Weights of a small transformer language model.
Size: 15 layers, width 256, 4 heads of 64 (2 for keys and values), MLP 704 SwiGLU, vocabulary 2048, 11.6M parameters.
Each number is 128 + 24 x the weight over its row's rms, rounded and kept within 0 to 255. Layers, rows and columns count from 0. Numbers have three digits each. The size before them is the row's rms in percent of the matrix's.

# layer 2 MLP up, 704x256, rms 0.0484, rows 310-346, columns 0-127
101:134151148151135113135109142100082112099116097092119118151116123150129104118163111097104109153121133128113115153133111115116113106110174147076126145100075140162128078141130137097143132151119105089094141113124116122121170100087114144130130107094108138152116160120118124135134097123133124121128135123132129096099131166118136123166117155129122123153119141117160072114166151083152150132158
105:160137140125143091116144135114111118100125132108103128116143134126132137130136111134114165143131118088117072147152094140109162090177143107119177154126120141167139110081110108124107100126139101091112094129116133139122145147120063117117140126131159114124053096073154134163138108113157081114117147131101115133104134112117171121173165162117104072130119129136137105081116149139110119108128
101:131147118107078161130124129138142127165110143156096141108147142129092154111095105107129120123119100099081115112106108114131135119134123150132166145137112129125101145118124132120165136165138129127160104099109148120120090164142129110083151094173112103089144130077121127105155147155102076098144092105110090159129100140135102102136110138140125126150124081153116114133152123129129114111139
101:134138152104090134099154113156110150116125117127121122133123129140113084134120162111112156094102146147144121153119145081170189145141089167092128116146136107103124130139162124153137148134133130133101130098149109168149132132149172082130169139138132155120113152149093130130135148089169095135151166108095145167121104114130131159090104072122122126138130148113122098169112105075115153154136
104:085115096083146121097116103165126138148095150151124135142149120143133151116167136112174134095166116100118106116124085140134105119150118101140119122112144136144134159133107137109114145117128122111140125112103135085157085047137111118094119147080107082138102123141162144130156129148109103145122091082097118148141144168131133128089143138120127108110151157131168157142133130153157159113130
103:101133075168073125117105115107118104168127105106146143146147142121134123120129135128120164116087152125095161127129133188146129144118159125180137122095120123117159128129160113087125149137120144153137117093081138169114130149137184132170128165153104072104130135131144115116145147162088142077184088068109118152156129149143153124141076162144134112133118091112077128102122130142095144139106
101:114134092148120138099107147059127132161118107120087170127133176100069117136108103139121071115139141138071110170127148162088129095087140147111104162169121170128129112128160153147113111106172131155151135116149115137106146147137106112128116116074126089113097133131147144115128139098125115078136113101116136143153137143174086113122126146107127103138125148105074077163118084105125096137175
103:141140131104140164153162108160165151141170159111138118121069149149076149148118123150148122167109137138099125113166131168142134125133158115121184155161116108150112148152152152184092148123139161132177137128127150133144139125147127103096180103120175138175124136188120140123144168124134179128177127117086132128125116124131140121135139154128126122109124105159100167123131119116123131129110
096:156124131165108097108139081128094150132135129114140126128130096135143129132132096071172170094121169111119123138151097117117138121112125122125146151123165047108145118156117109099145149116105157162126080167119104116074134100118120156096113139115133165089125112125147147090113128083157148178126123079147125137114096113103116171144131145130141108152137166133142101109154145158156142151113
100:123095142094135143141112207136157110130135121164086138092119135135138122116152130140143122095119167141149102199113110126115144133144125178106135131115095142142129147132150124141117095114118113136121154134152144090100140110105106091130125136085139113105077143160179121146127130156135192114144123142130131156114144069124110091145142137128090094079119120137117123115122066161110130171121
096:097116096105102103109076124117138134151176089129139155107116110130124107125134169141149146146102145130132149159134166176116156092142118138088138115112126130147149125157077111145194168182138144132131130155099135143151138129153134114145145112104145117107126135126106147158091163120158143153135090154133135150080115169135104130133131142160101143135138139109092129161124120085133099147129
104:137111144127121143089139103092104139105104109143174107108127135108118159150114126109101124152116085138131124121133144101124130133138140107154129094151138158084166145149125112121135136182117123086176130103148133136160078120110168109122091143107145150161138146153127149113144110103143136108112096124134119146187134195136125103158157119104100171165137156136133128145174080122149147148097
098:073141071129136074095160173139178128141141140098114169150129111153110141128130164141095142156206141141122156155151140115134136089148077129078093158100141105126140150114153079155152128146143110122138158107131109177078110094118155167134148141131133144130095141109119108136134097113118121123167144095137105134112172158160155138135134135161115107164104152148091140141136126087130132159141
095:149095181106146117121123139154157130151110111095106104131093172134104132097151124098161154113111145098100080087185151122096098134076139117179106076130122120096131121122101184125099149124121124173136117130119124144120132071173136135094116128134112125120123136161120086103142143113131122140157106178101135132124135127086121095117147137136101127107172156102092163125155102108129125133151
097:109093112156081094114152112140129142149101103079149154135100142090138155081114113152124153144091114116126103122111165131148129108113166135143122135136132104146140127176172126159112148133150138113125149116127101158090144109164098136150066123147137133108150166149120101146123153137155117118121171143158120101134092139133163153126149142118092141156115151108122151159139156121141107081114
099:146158137135086147114152136145145112078081097171141110124123100112148149118100105119160112121141128117144083158097152100130132173085124120141089129160195125145117124131140154134112128179153118106080078177119102111125115127133141126132133136148182125121133132154176065132131117141151154142102129086162112174134115138111159114137099149130144103100140104160168117136063146146135164153130
102:136100133130092142141141127143148142163160075145121152124148117097143128120162107137081128090115140134132164107095138133114046099148102131127126105093109125142148151151158142160137118126134146146149079142117091117131097124162146115129138046150140125108114122171091120107126103136147161146123140161146174090122159126175134116135141085124118137118101137095119143135115105103102111110105
101:101148136140132150109143100165133098113131099132103169163081113102100142110162126120123132130102101114123144132144100173125112106147112127122185148140150178146157137112109160149103137087164140112163144169125168176198193122119118145147166158108157148119101099108142144148117100129135137160109148142115125104098125118164131113149104163132162160148155141161135166093142114129123146148100
101:141118109077083120172141135126098092115118181120189118125134105172111129132100122116149095138089151109113141099135140181123157156093120094109162165124129154124117117174125103134139118133158126120150166133138077150109079106096161140112109089135127100132113159098104102126183152111140127121133129107092126129115144084134105144113125131114127105134178115130126143102120142120103109117114
104:090145156123141127119106150160124152134116108134091180158131117121100121118140156147142117141106106138131151104081146156158118135127136131117114127130133101157130135081142127114096067185143135137130155112146151189086148130130144151155144150152130161173073153099154119135111129114098144106111117070148130117098151123090114106142117149098119144132133150089126148100151166117161134105101
104:070139142143135143117120143156110175125090121084140074169116133129103137139115141171106111109112092138121141132095105110118106121118118124172097090103161090086142095161143140157127162086128120111135084114095109120110151083158151135137085122113142116145139129145123105146119081090113085142089122085144177085079120107160119128116136110109137178170085084112165148120099123138081124152084
099:158175137124118148134133093101138129153126116131134133164156140132103165147173139179100162161105116087107130110137130092117103147144105133103135170141108132169127136118163108180097083137162115115107146120142156141142122152151103138112127143110130172095136115136099116109148129143127152120142122124098147147166146115120115092120158136100119135128142113126113082107156113112137173134118
100:152155093100165133114146132110114136151142133157160105056139142097090113177130124166117119158135153113163116134103110116098155074151115152161142159128151133117117129151126147147108131114150167116128143106126116145135125125155130104134112129110109098145139106161121111116106079099095153078151137138122117140143156128126126133161143088107081147081117138084112105133131087143116167127144
096:176162151107166152140113104163132142172136121150139137104120123149143106115125137145123115165140137112154145095173155142119106146157129134150166127166086146146119157094108157161129116121149128135142094135156114174170123102143156105164148073134127127121142156124145155111072107171124090116130136170101129137152126144074142146142140161082071150086097165145094157166136134125123135100103
106:105072080173130141145140124149136157154128160100118115110128131195101156097111162141151137161132088153107178135089125169165183133146104145143112133136122152148112112131123147086112141134125103155094196090121100187096125089088129120112161119125131113133129145169108131161134096154104127076133152135156119143084120146128138163107125127133150123163123139135161126120165134142121115153163
099:100102116124146127086147105153109139115131149079177137056105151153141140114154117168122142116152162149105150172176156130174146095166103180104127160087117147130149180142133150144117113139084107108112100124122091115117115134138106147125110149139116136122109128152137137135153087077083149148144135146129136150109125124096159161154101109126145118114166109150151148119122111141128146080159
099:130120140180098122108121132142131115121066125099165177135115110183098122148124094135115143171108114117123113104170133122120127131128083156192103119121113102156158140136124144136149198134109128096147090083150129158135128128128125139149116178142113136078152082141153107156103175109100160106156170147129136115114136105134135128134150164119088104119112149114127160138085163139151123141119
096:150077119173138109139159151144124125149182125125150147133124124146139105131069111137073116162112063142102085153125134081156125099109172060120100127106163143136127142112111130155123124180137145139138133136127153177122149131145138156125122071130084097143126107117117130145170189099142108154161152103143106142129126129135148137133111113128098143160160155091109088164142113115142103147127
105:116135150149137116128127136167114127122171115136137136120120181157139121146138121140066145115111075137126106115090089150128126164100136100129122117133102137114141124142127134144106121084100129081131114133157145180123106122136152111115172127102123117117140116139113115114166197111117130122100128142153125106138141133156128140156102171135110104120146146117152094110130138156095099160169
099:153151128137134111099093136127170155092132163121162144106162114160116122140129116135157106105169106158147171152159139139104137148151132172092155163107139136086097168142136098128117136114100084142134139134128174133089108124158052107106125142084157147119098156078099135113121144127111102107120119115112089147179128182120156110148129138147105200127138091137140125094097095118153162159119
100:100140084114110101110138164117097123152093107096148146113136110138092106122142134098134124122135097136100127151128134150154140115127081101133117139115144116150140173140130110131139112146169173123109210121156073105130151113119123122134087173133115169169137100088153129118148099127098120171118109172128156131144159148176125154114138146150131128135118166161098124139142157126111123083149
101:128111118138155168133078137127147111143109123161117149112134131128111140112137105112137163142092149126093124134122139169137140155105127177140093146128142167106168106122147126132115121128131182127119125135161117115131117103142141136100088172166139122150101126090135162100145095117144087147079117132118088143141112158130100105160190124098120119102100138100163146097100132113086145148153
098:122099103119115118142149129139117105157144125105135124140120134132117145151082098117163133161112145150120119115111128134152172133125107132099163136117145105160164144129122115164095097135171135111106123080110158116132152166106117138167122133094126134122157157128137139132101107180056117114106128144158124112124113122101126074166153130056149181151140153103123119138079161172143212117128
100:154206124118128175167129161139107138134117138138076138145153139132117143180110139118132131165101131136161117171104137157114166080112124128126089109166107099147154139170118156109123134126124173103150120130113162070119095110162150149188139076131143163122155155110149152119083169128130123119094126134131122134112106137118128135102138115151135127142142134150151128143152124124150136092092
104:126121119114152105123118097130077184127125153139136126145152157156118148114100095125132136127106086159131107094144108152122128111141142125138128086153141109095170115129125089111190144100108121104126148123138142111134110143138106123113099100110091137150138143160097122134174116092114130128136166124126129117119105130157137138140120098108150117158122160144138136125111099091131126141093
096:182115163142137160163135121129114135126127133165137117124172121115121135150131142113137138116121111121128127132163131154126123115115119117134159155169131065130141110109067142142108132148134115131133092164193139097145168110138135116154081155080167158095106139115156171111151139133162146171121158180135144101093131106157100114176123140143116124127125121087103083119057128106127092133133
097:131104131165142122115091075128148127120132139145135124110112114072145105168152099149123154115162141128134160124100138086106136087125114148135119114113109137135103122108102182119162146093165143086117105102091129110150125158103145125094127184150133161110125122100126150192119137138120126141153106135155126161126147124130139151124179115106099113107093145096124134132157130145104104095162
# layer 2 MLP down (transposed), 704x256, rms 0.067, rows 310-345, columns 0-127
102:097101107128142117121121108174164116192165192146127136121146143111146109118111148107118123131131150175100151074150107131103084083078144130131101130177148138142146102128137080137135117134118096128102115111121117162107130085105115099105152116127113132098104130125115093128138177148085133139090113134110118122106083144159095131107119071120134086112153143111116106138126107038098120134100
101:120119125125137103132165145144115134153056114074149072149108171123143163140128113169109127137103145160127100112143133131105127128155142134122094137112142125172134127134152118138112137140098144127144088123132098158103134135104134145093154141107127101119154182139072131125177123079175125149142083137122139144110102152103111152131146129119099131109150106151139129129154129121130141139125
100:141136162162106102141144109180093150141131094150129122130136109139151170151097122138118111113126102146102114151148112123112149109111122121152133108134162113127144090099082148114108151114127162143138079150131134120177145126126147092112102096089134176098106135159198131115137123110114122125149182130134118086131162117108131123119126126133131132117138119127123173115150149147144177120084
101:134144105176155122098113135129112160129153125148150142104159119098141156118142098115125131115142116118108102110153143121150095188139138168125160139120156141134121123093128131136155141162121130110161148113109149088120118144132159118129116144142107120129090120139255159134142133112139152122129110154123174156089115132132127131153136155114118129127126167112166140121137111107120134146104
104:093141121134115113160134153105142093110156161132090127137090127160111129139138116141151130125101117131118139076171136121139141142124130124096138163104100139139111122129162127132137141094128114128117184108115155190138136157101151102149136143075117130151138152109012158165137112148085155135135134116142127152135135146118121140157091139122141134136105121102104150087161129110134127130109
100:109155111132112125111115127147131167109102172112143152119066116122143135116125134129130112167123132107106121144117139110154121115115133117124172154127129138110087114108082085134121113132119146125164112140120128142103151118101145129125125118151121098139110103137101154096104131126123151127149121123081167144101116140117153064122098142157081140115130116108131129123174119155139125144158
101:151132140096132142159170111159123169132164084106047114123108135142158135109108139146118122100094089127104159150067127103109133130129121139123154135130126103087120139156135153112114130103143159119128136142143148101124119158100134154133141068076192154098152149146108111139105115147119132149126172149132159074140131148153136152116136125188113133139126134126142147115132139124125113140133
100:137126141114093124093160099132101143181114157118108142118135083106119093152109103121118192139138175155131119122095163146125143112110113121110127170111101120085140153127123132117124115134127127110087117140113161129115126152171133102120093089122116181118113100128069142107104095149118115144141116162122095141107136132110116074089153153131157114158128107130115166127118144120127103149116
095:118157122080116104115134120081110103121134183120158117116154121103121150122099142106155125116138097121105117135109133132137101109138104156081149144146132139077114158112129152119113104121143156118157105060124117125112146114124121098154112167171113122148118083088120148124141132163129134159149121144129076153136173086132172132111101170134148118122150155141103148104132099134099100096128
098:122128115159157141112111135155148130129102140072109138175138126096133116146124152113141130097112157136156150146126163148112119124191105131090119127167137128152140182108129135123108106127143143147113132143137126114138172105126091113131124127127159151167114136160255114164163128120181129140132111110094134155144127138153165099139109152120115116140167133096151109095134112122128117130150
094:114136107150136130080112119092140130138145111117147134100149123142126130131144146161126138134118100123098110116144126108176125115129120132113120106127170175141130098148128149123135105139160102077085081075121139113114140131095138127112150131116133107149114099110181081157121080119093108146129128119133138111087141157155110087106128103171099124126110131100141093129157130123142144119080
106:128133147134131126132115114130121151135182132130134121118116165141139136085109109083072132117139129145075119120116108149127104124129090188143118136134152153164109114161166144139121156102178108166149119110122135146092134127136103091123141103148123139176115144176043118097138121124100110100160103154141115133160139136139139162142085111179116145135133139089103137172128141153138142109153
100:133118140139149101149080142133169108097148112121089114124118102128120129156101160129139160137148127144090089149120134115105161068140117140118166111104139136127145102110125108151077144161139127162130102173152155152087114129100102148167124148114166101115121172095143133125154165088133065118118140132151146142100122119093135091159141121117137130106136098139087094108134176119136137145157
099:116139077130140113151171130180110091135099116154119164130122169140100171099158136149129150142111131136125125102129112126110166143138153144100124132128114154109152109121147159133126093099112051071102077107150132154166106177123143107073125110115118135157105124107184096170112129156132128154097122134106080125146109111170138117133152121121117117118123181131141164110099144110149127165147
098:098168159136117099110131081149147130092134140108152102078058131087135116128161108126141126120105112156109191146129117107169131127146111068107148160196121161138159099116111142093095161137109096111150124141129152132137152169144152167128151158124117110158119106152068126101153146119167149094091132096131117146113144110114121120164114148139090105100134134164153141116087139123172091139138
102:103110130126101141154191166128081121155109111127110112098103168139103142111129088127176105204120142174149120124115102104164134094147060112104173161152172122122123139137142094130101127120132131144110147135156160155127135099140143116132118112155127148142133121097160113123151138125105126103088104146112132129141159135120114110095069125145127117187143123115115154152116135166125134121081
098:120127106134133138124153198103141144117162141105110144136141133152102096094127112110148131108111123131149161137115113146142119136151123133167164123127083118138091165149164103168133145113141144124143145109144087109077123137144101153142120148155104154113111126177205133173096162119154066131147137155175092115117128129118136130112151084138098178115126141118184171119089123121139163138127
102:130148113137167152110125124068132134122124155098126077085156131139161091129103124168146167107138134108142102130114123117123122117121172098130102121135109098119106127146114129154149095144125099139148137123130101167105075154142127079144136089121161101087147100066167133147132142122152108099133093148128142174107181158119154149148136085108121138118127122086143130144162176077111150110168
102:111113167123126161108094138187150156130131165116100129143095146116156151111150135141077111139115120117185163092135111127153126144089098099115136128138161134151126118112093116136102140171123138092142147141159087121131111138121174148142159109102154121134137135096168151105151134106118122118124160096184091128126155077087108091157174170154157116146126131124132112118123148146121145121080
104:103098119145142152173147129167136117167129096137156115141151177109144140160135080120146128146150118162129137126148102107118120138109130133144101128111117129095148168094141142071134075116122129119127169145118152124197147099094132169099078155104125128121125125103030140146144120114125123155148126097141108117120132154108077123104171138142123132108173144105127111155141144166100113119117
103:086135132103122129130093104134155127118096148110112120168129102102136121121123110092119088123148147148150105120113092130152101107093158101111117156151134134104105088113130118105103112145178114155083133093150113154162132135161106141078095157138093173106126121150209171167149114118146097094150126133127150146135143134155077130121130111145110145114139150166137102110132116134153128108171
104:145151134148122173136123100152108150128142151156104138130151125107134131127142107148110135125107114145116143158130105119113109110111157136155191139154099109163123168119126135087138114145129121145134129132122123113121138128158145136178143154149174119159132119135255160121127151149134125131149116158118173145145107103153138098155135136120151141120108121093153135096136144159117103149102
104:072147147113189137159177166137152148096106163105125100123139135121094173095125145133105069113137164155173138128156132111125095110163112112138149127147147103092138138105113154129128114118133110151115099117138148156131126135159119109114111086122115115132123120152255184156105131130154152117130127148132148100165130150148095091101117113117114151108135164128131122121124097093107139162108
100:122131150096137159107118094128115135152096101135104101127126120149131113165142123149100138128103100131162130069117145138110098101111131152128157130108156120116098154119163151118117098131137107128060131163154168147120102137129102105123121108136150140132135100131178128132124083082138133099161143108138125132140146128166140130145137141165132128173108110119109168117098149126159105146110
105:126118140156181124173127147102153148105143090129112148080143126113139135156090114136131075112121107125176106159079180123120139125135129135137168146109125122085135143136128143104114097114124137131161167114139098127125103118144093135130123125094138116123127146115000160137108126122104073081142150120132127107093130103120120109121118104120095088144121171121121145111115159146141160142138
097:132109129156139114100126112144088127150127152147133155123115095135129135123115093121162109133099119138131162160155144141150161139142122152095116167144129128142111177098122104099137152131152109082135088111130129111082165138138149110117140147114124155141128120154114126132121091175141177116132122122181136115131108145112127165121122086118135088143178146142111156123137150096108155165119
098:123112148135129114086124122110119137146121142142110119139145126129088158103147114127126123101161121154174119150136082119131133100131133116134194146126141092112148145097081115143124107090093143095119106153108169097115124179120122115091110123138117128104114124105255110104142133136077141169126089099126179142147145131151091128111111153114128109154175138111113179111104139148133102127108
098:114107139122121167119080150137124158122164171130123127129104169154131137150085121091080143115157125142142106111121123143150138089129124139158137134084115165136176156109074128120128144139141132136122090160139141123096122115145118138158152133167118113116122152116054100110126100142142121114167147122120157123150089144108124113115103099112138159178129133129107095103127124111146116163123
104:145139124123118129123110113142112130134109129110107093110127111116117101122086130147099097113126101088166134117096073092110129127087132138130099107176149126130136128135109158144128183098119108132099080164133113116065142124172110104130091116114161116081122112121091100150137132164109139146101126160163086150112108131110091107115136110127113124148135089129110077110163130151098109122114
096:146137130096125157113118145123128145169134113093094121145132147147133139128122117141131129109128143138133114123146136142097160100100113129106131158115087150131132136162131165134128118146151136119143130162109144156131107151187124131123115124134129070125123193081003101157135131138133122127103099161109107120132142167156105105135138128147106114144105186151101131122164162091123087107167
103:087107168130146158105096102130065058155134106169136128111103165177124120177140109121130155100186125135189100112107097131113136125149108112115142091144122131075086133117124141105140122128156148135147108125136115101172168120130147151196104178111137094163134152136069115103132125160104101122080106153117124115110134142164118155116146100183140102065107167132143095114107124162121108135112
097:163109134162103158078099160082129113119136124114201167132127121095133138134127135122143104130115148112146146147112134185156184162133089078113125121113187097151130135156128155104124112097132159120177144133143110136105076137118104150133138121117148154133135133107157163117159144138131097111110158140141106116113170128127147143167152138113117102135144125138156140091136135126117131149166
100:149114138134123122146089125101141142110079145146094132132130142145130088134106105125134116107147092124112134113130155129099105169129113148104163154173119162123171153121138137111149108117082116131129116117109138149144081115134113149157138130100187129133100154137075112089147158164142147170206135135118143142105139130177114120141108117129130092136127144141095106144118061146133109155132
097:127141137098117125099106173138117123095132158140117107130171121140173170136137086143178098126135130112153123181163117120143110108117163167112168144114130150149155150138139150166150127138140156119093155159137145112130120137107094118103137138153170139139128136145136082112088135130125121109171164104165129135100138137103127157096149167129145141144122168106134100148134126107139149125084
103:143148138115141093127139126165118136122129127125123087135138172128138143108096143110123153149124156086140131120137145142097126110142135108133122136079085118108159125124141143099121139144135173144141166118139123167109134112134141112139139140142201160133162130111000116145142142097118111145110097144133092126112169126149075184142153086123107129180141104091138164132102162089138142133175
097:097122118111145131149122114184153160158154119135098164153169071103106125124093115130152125148155103120134171135141172097136137146121163138158125106134139111126097123150102137134113137134100167133098108098121092119131140150133106137088157140091135140093136139140181116180123131072163131120146154104117123127123111169157104134149106087140141139103105135121118133175116123170192114106103
# layer 2 MLP gate, 704x256, rms 0.0497, rows 311-346, columns 0-127
100:133137094109141117173088168092078169163114138110136143129158116102096103147124169141158095118176102116115132172107130118161089123138118102119139102125082120101129120100142118161155094131126087115119118136158129134131133170137127132127094085123105154109177096124142157153115144175116134158143147106155148157117131101156091153126156119146145160116160096145102136141137146109169126111177
098:152127139152176130139119117141185121152126163118127092127090110098169128143148115127135130117125152143128168132158119110109144149140105156174100140129079130115062137106094104139115125106115098112142134184139152102098121120102133058128119193116142151127133087114169140153140117160128151122099126110084153128153180151125123141119124096140126121166104090118128135074120154146135093162160
097:153090132156135150159114136133100125122139187130077134137142144169143126137126092114124106163188146151148093172176100140148137151132108086162125120156097144122148132107127137119108149127106099101086125141137111116148143102081126135132133134138145118105128122139152121119139119146138127134195165149102150119143116153113147111083157151100135103123159060134126097112149177113126176159148
104:131146112126130114138117148106112078113079110090134144143121150146143148133141100125135131154139123119133139094100150146071087124086108093160134128155153141088141175162132139136122153107105109126133097121124120108135145177119140135123084109156129129174096114110181118134124166146062101132118111111148091147075101127151115137107130134159098184108162151107108134162145107107160172087143
102:089102155130168121131075163144144153151124116128127111139123111142131094161094106130115080094140137125159127121169115144144149126162121087076127127106160148140135122112142135108139121100156108072114171132117082102130151126116095118136172109123124118149171109079113128130143098101123104148074120163145148093117092137147098172150157118134152178153129115084091162104163119112104102138171
101:110178151137124135130190084124110144175113130148151124078161081147159185113177142134116147122176131130152130139143112135168092094124149118145158160147138114101146159155092145146152129162146141114102140133076136134134116121101121144152173143142119135161155131106114130154099176093149114173154126147106127117136138107086147125103135147151153143159144100130145129144157154126169104147148
102:184171118122173126117101132135077096180120103088111116146146101078136150134156118106136115146085155146119134146101122113117089139143118122096145153115111128120084085131129103143101110114079107095078143126095099164099112160135140137137181143162204119149147123152110134124140103134138141120136139098137115107140182152131186154113115079078104109120136101145124117126104136103150107135116
097:126127143103141102147167141141131173151153151122154124123093089113088107123189111108136124077155135173105057137077150128161141146149126133132132091136123136135102117105158123151121149155146106128114145135109115152106143091120123106163163119089077110148094179148122130105171117069147123137135126151140131116123133104230118132130147113116145169140126113149198101114172168124140153124116
099:160181119101149136157148122102092161125137134144107097069110129144118119135180140121143131145143148101162127108084085123112106136083122103121103104120111119178137141137086104137106178141133149126180110126167160139139084153163157143152145133142124113110140175128127130139148145134139117128101070099105149139121150139134158144170163123139127153073164120098121115155157135143147157125096
097:122132159116132118135138127103074120134168134143118154165128147118142083105124133065089109105139127102145140182112113126113127157139108125119136129084139163145120119133136138146137114125109098112098123131125084153097180129141137178114149086196121094119146152146142108114122158136134054149126160147096122100118097106152118118098145116108136128137089159131136105128116139159129075129122
101:197093146092123171164105150162140159125153128153120174143123156147130131089142137135144127165151108162139125158105090136100137142117151144107111094147132157122141140140084169085156147113125119099113168144163130112140127114168151145109108118090084067143144127110114102136127142101111134140113124141093123116120094123135106109099124106161134114127120146130115144126187137126111143135110
096:145147130110121159103153139116105149175086129125112113100140150124143173078133145121091131118091118181152131122104112142090111115152116174128109127146143151131119132099136144103127097130084157126153160145137140105150134131124109106146127116114129138140119103102125146149140120180118094119122109193127137071157130094145094101110128145104148136128117098098160133133122152134127160092113
097:103082155115115100138165115127129105140143144137156080129170142138113122139144076112097161103146128155159157116120081137116109084126158166145126140125115135168123152131114080165134140133091130112114121172119143132105125180134105076126120135105138145144135096149132110122155126136124133145082138133100134113089108167157137135149140085109164130140108104137112129124155116121075095103114
099:124129109104151125092113128138107138107146137132103139109114130119113146124098102148150110131087144099129167090134140113130144157128122102130156123096170069090171159106124180147093147101148166140103161162113101151124111105153127105138120113079118108141137140170129105107125065154112104159126175123117112084129055128165086100114112113119101139130118118117112123161112120155137131162091
099:137127134105162122103125132133155133126168139121112137144146163166110168120168138164157112071104124110145169168100120133146085174161151167112134138146112112116109110150117144128141062171112120135158121148127108118126134105122109132123148136103094141090148128155120162114135159135145108146108123084112107123119031156148139134094127119153138133106111095123157126145132166112166150156121
100:129121155119147122132159129109162131130109117127157123100170123129137155156105113140117116124133132158141126103137105101084098121118131138117106127142125095128098140147137084157094145145108109094108117142130118125111098113122148146115099128116101098138135110113083089101117159183132111127125149124112123120094147121112128167166084116140163125098075141102109117119174168172133135139116
102:132157167164150140152112110158123155122167049128120126112092113168145115121085125127147101126158161128126160139134093117137152111148198130104134167114125118102105109124129125121111121162118098144170135170068107124125121141104129120107121157179097141169149102100133120119081174136150130156148162119147116121134134130080102133134078160152147128146095118174162123142111122159110132171144
104:119159141119183120117112115162108117163113146144117133136111148122158112118154142089092086101162102142157115131152125124107146092118126100095159152108163113141119125122143094123130098159141127135137085126135119099149110110166161181164118142154109099153174111139116146110161105118127129113150162141121114131116136104129083117140162148128123107172127164166135077129106127123146105119139
104:146152101145132149105107065166120108095106142170139133121102105118155136129128147088112118089126138138164118114104133108170102109124115090098158170089122144107110130149143102126104157131119111130126126138152129117108101068175116144144125155150128137134120146137119095101097141135126112150145138145167126101072159121142139140106115157134112145148156144116160088130147119131132129121161
104:125071160166152141085113129141137061144152110146132129149129127169150102125151113148126156141095135106166148159114131165135118092163085117156085108130164159109085138159128161140137133145148160129124100155093121151098145089112089123143090093155130132140149093125124131115131159150124085109138167158118152105165162096093147121108112123120136126151145113123113121123121119142140158140087
098:064135168098116138155169116134167108131133103123154120120104131182154133119141128125136088132158120096150090104118152136112135172106167103122134143136129120150123173154127096135112204151097144100100110156144170106105103153110113144090098134175159125113140117109122118090152148119069137192109104103104130130108115105151129127140092140110105131139088149146099114137111116132150129103139
100:137147115122106108124157154160140126110129128126118102137104126148135126184110160121087137148112136165190155117090149150142089150118067093172082132125153137132111075154119114118100105119137146144107061143182115124134109131131128137081071147173102140149118118135113074144150169160124125174155135135157155136094170127131179120112144097147076161131110143148120146145143111115161135104075
101:108136120108111161132124103139091115109163128102114088183174152113112109154139159115119143104151118104146091117136103119126149112141088127138113145145119126126137159141153132165065088138122098099115141114125152154139125120089120132163141152137151146159142119154108183139127101136091160122086135148154106152123135140122145149139102089113142148111121145137106141159121133077111133160156
103:129095136096133121123163135149168106161159162110098145153172125124153124155123142125114194143150134103125122144111103141143122132130119086146150131146143075100124121094128132148129115110166167160135129147106141132083104159164107089104140087121170136139134155134097127127101137123124120149135154141143113123104149137181173104137086100128167152120071126053101128125098127106098117172122
102:107139106086149133117143121098077100164139169144153102134129146118130154063151160123183136100119135079164118088150135125170118082110128106143116155110135117135131159126100140120117104114160121126144138157165134177157117186112104093129116145138122121172115111103120135141152086117074170104141098162074144167142130071101161169157105116152124162142120122133119145131139152140149137131167
099:092141120137150184147104150113154106106094129148136124093117152120131104125150169130128146132097128132114124128106167142118116145162105148097097098158115129141121144110194156125106135112117110150167100102146157138144110106147131130122174126147123120110166170121084132142085086178162134101076141117116145121099092102132147138145116109115083095147092151125144086146113107104173135122143
097:092112146079151166147126117133140140151119175156157123132123181119133157165123167080107147130154169135148162123135147127127111132151123148070158134143130126113156134129115123093115140166152158138142121155111136108084156089151126161102094146140143093115128152113126181120159117107112107112117107128093121131122154158188152105145143121117155122136149107125141121115097072110142118147153
102:114096096141141131159166164084107151104099135133108146141109139133080111129130144126089168150139091160156101147114093128093124125130127142111178080178131122101135130146109164136149153108155130142115155128141104130148163146167048152140113121123119089116138137081129194153132122185106132139116096174140109129125112180092111149144117126153146149139140127162157132120114101099160126152117
098:145137120145141068113166116103108139139121122135133107070114111104111137116104150076115133124127132092158154126148121146081139152117106118124090126097145130147146150141134152161122131126094108098093136130151117091120129118120154133061107144137128153126074112154133074167143098126151169116131131104107101096096161131120159157122132147129112114159137149140143078116143145127095108141103
099:151162138137123137125107187141093112120137112173135132146149157105128138125142118104149106097120130146140148135114133150156101145091144140165181191096115145124114110096145161136139088119123103166197150161117155149117135151172115138126158124151136098144135159121114129133097161159102120141147169145112135084115136103122115160102097146146134102147148145124105107077137081163106113182103
099:167162107082175125128144118163126148124139143105117108125120134126175115153115137141131110126174136114140130142099098159098120128164150142133106155095138128106118146090141097121143127088127109131163093125097119099107125129121120143101180134107112124139136113135160117128151112149142160120106144095102121115166144101139154153111102114133122099071092140121122103148133141154132110133083
099:158159128131135183105129097149126170126137126139103122105070116121131134131127170152157117111158139101144104147169116134123134122116089119103136109055106112122114115112139131143095090090108109125137137120116126141133069116118104097142088142098147152100094103130131103171125156136121138173195138132116119120119084072113122091132138135120129130115119123147160115133165103124131137105110
097:106159162158151114136129127175103095128121126105163128150187162120138151115103073117145150133094124124177146137113138146151073128119118126095102119121116115139128113114134165103104122120131167117135090101168111140151103141134102120118138138117132174135103110115113155125148154120155101149162096172112115121128097131121167150101146120141109118118101155129182109117117137096130133092115
104:133108096114150132086140123137120140139134105159131098116143088140148143159121137154131150115140131103126118125081135106104152139120077120104124122102181109150132147140107157118088114142101094130113152114145139153174151177089098113105139137139096136155112108149117127123150128144098099125107105121163087102140118170099149170132122107151145134137119104118130139077103093084106194149161
094:128135085124112130132149140178118120131127123156109119128152135095129123137119145158144130122107120146125123141103169149123087153149088122131152084184142160152137066121155135120155137122133130120139138119090135097171152071155131106165103098150115143112103135121115094138152129142114148162163147123138126123124134098120100106082180124079121114122091143159149095069171110123104107136135
098:132126110110108153149097123105158124102178138135111110121126111143117094129081139132129124130125144134150107161094159136113160121144149127137125120106154092096099176127140136160183160156110146125131123121119107156093099095121163130128168184121155127151152125164126128147097141141149144096150105135149122126144118146107140139099100117173079090152134072105116148145133164149157144178143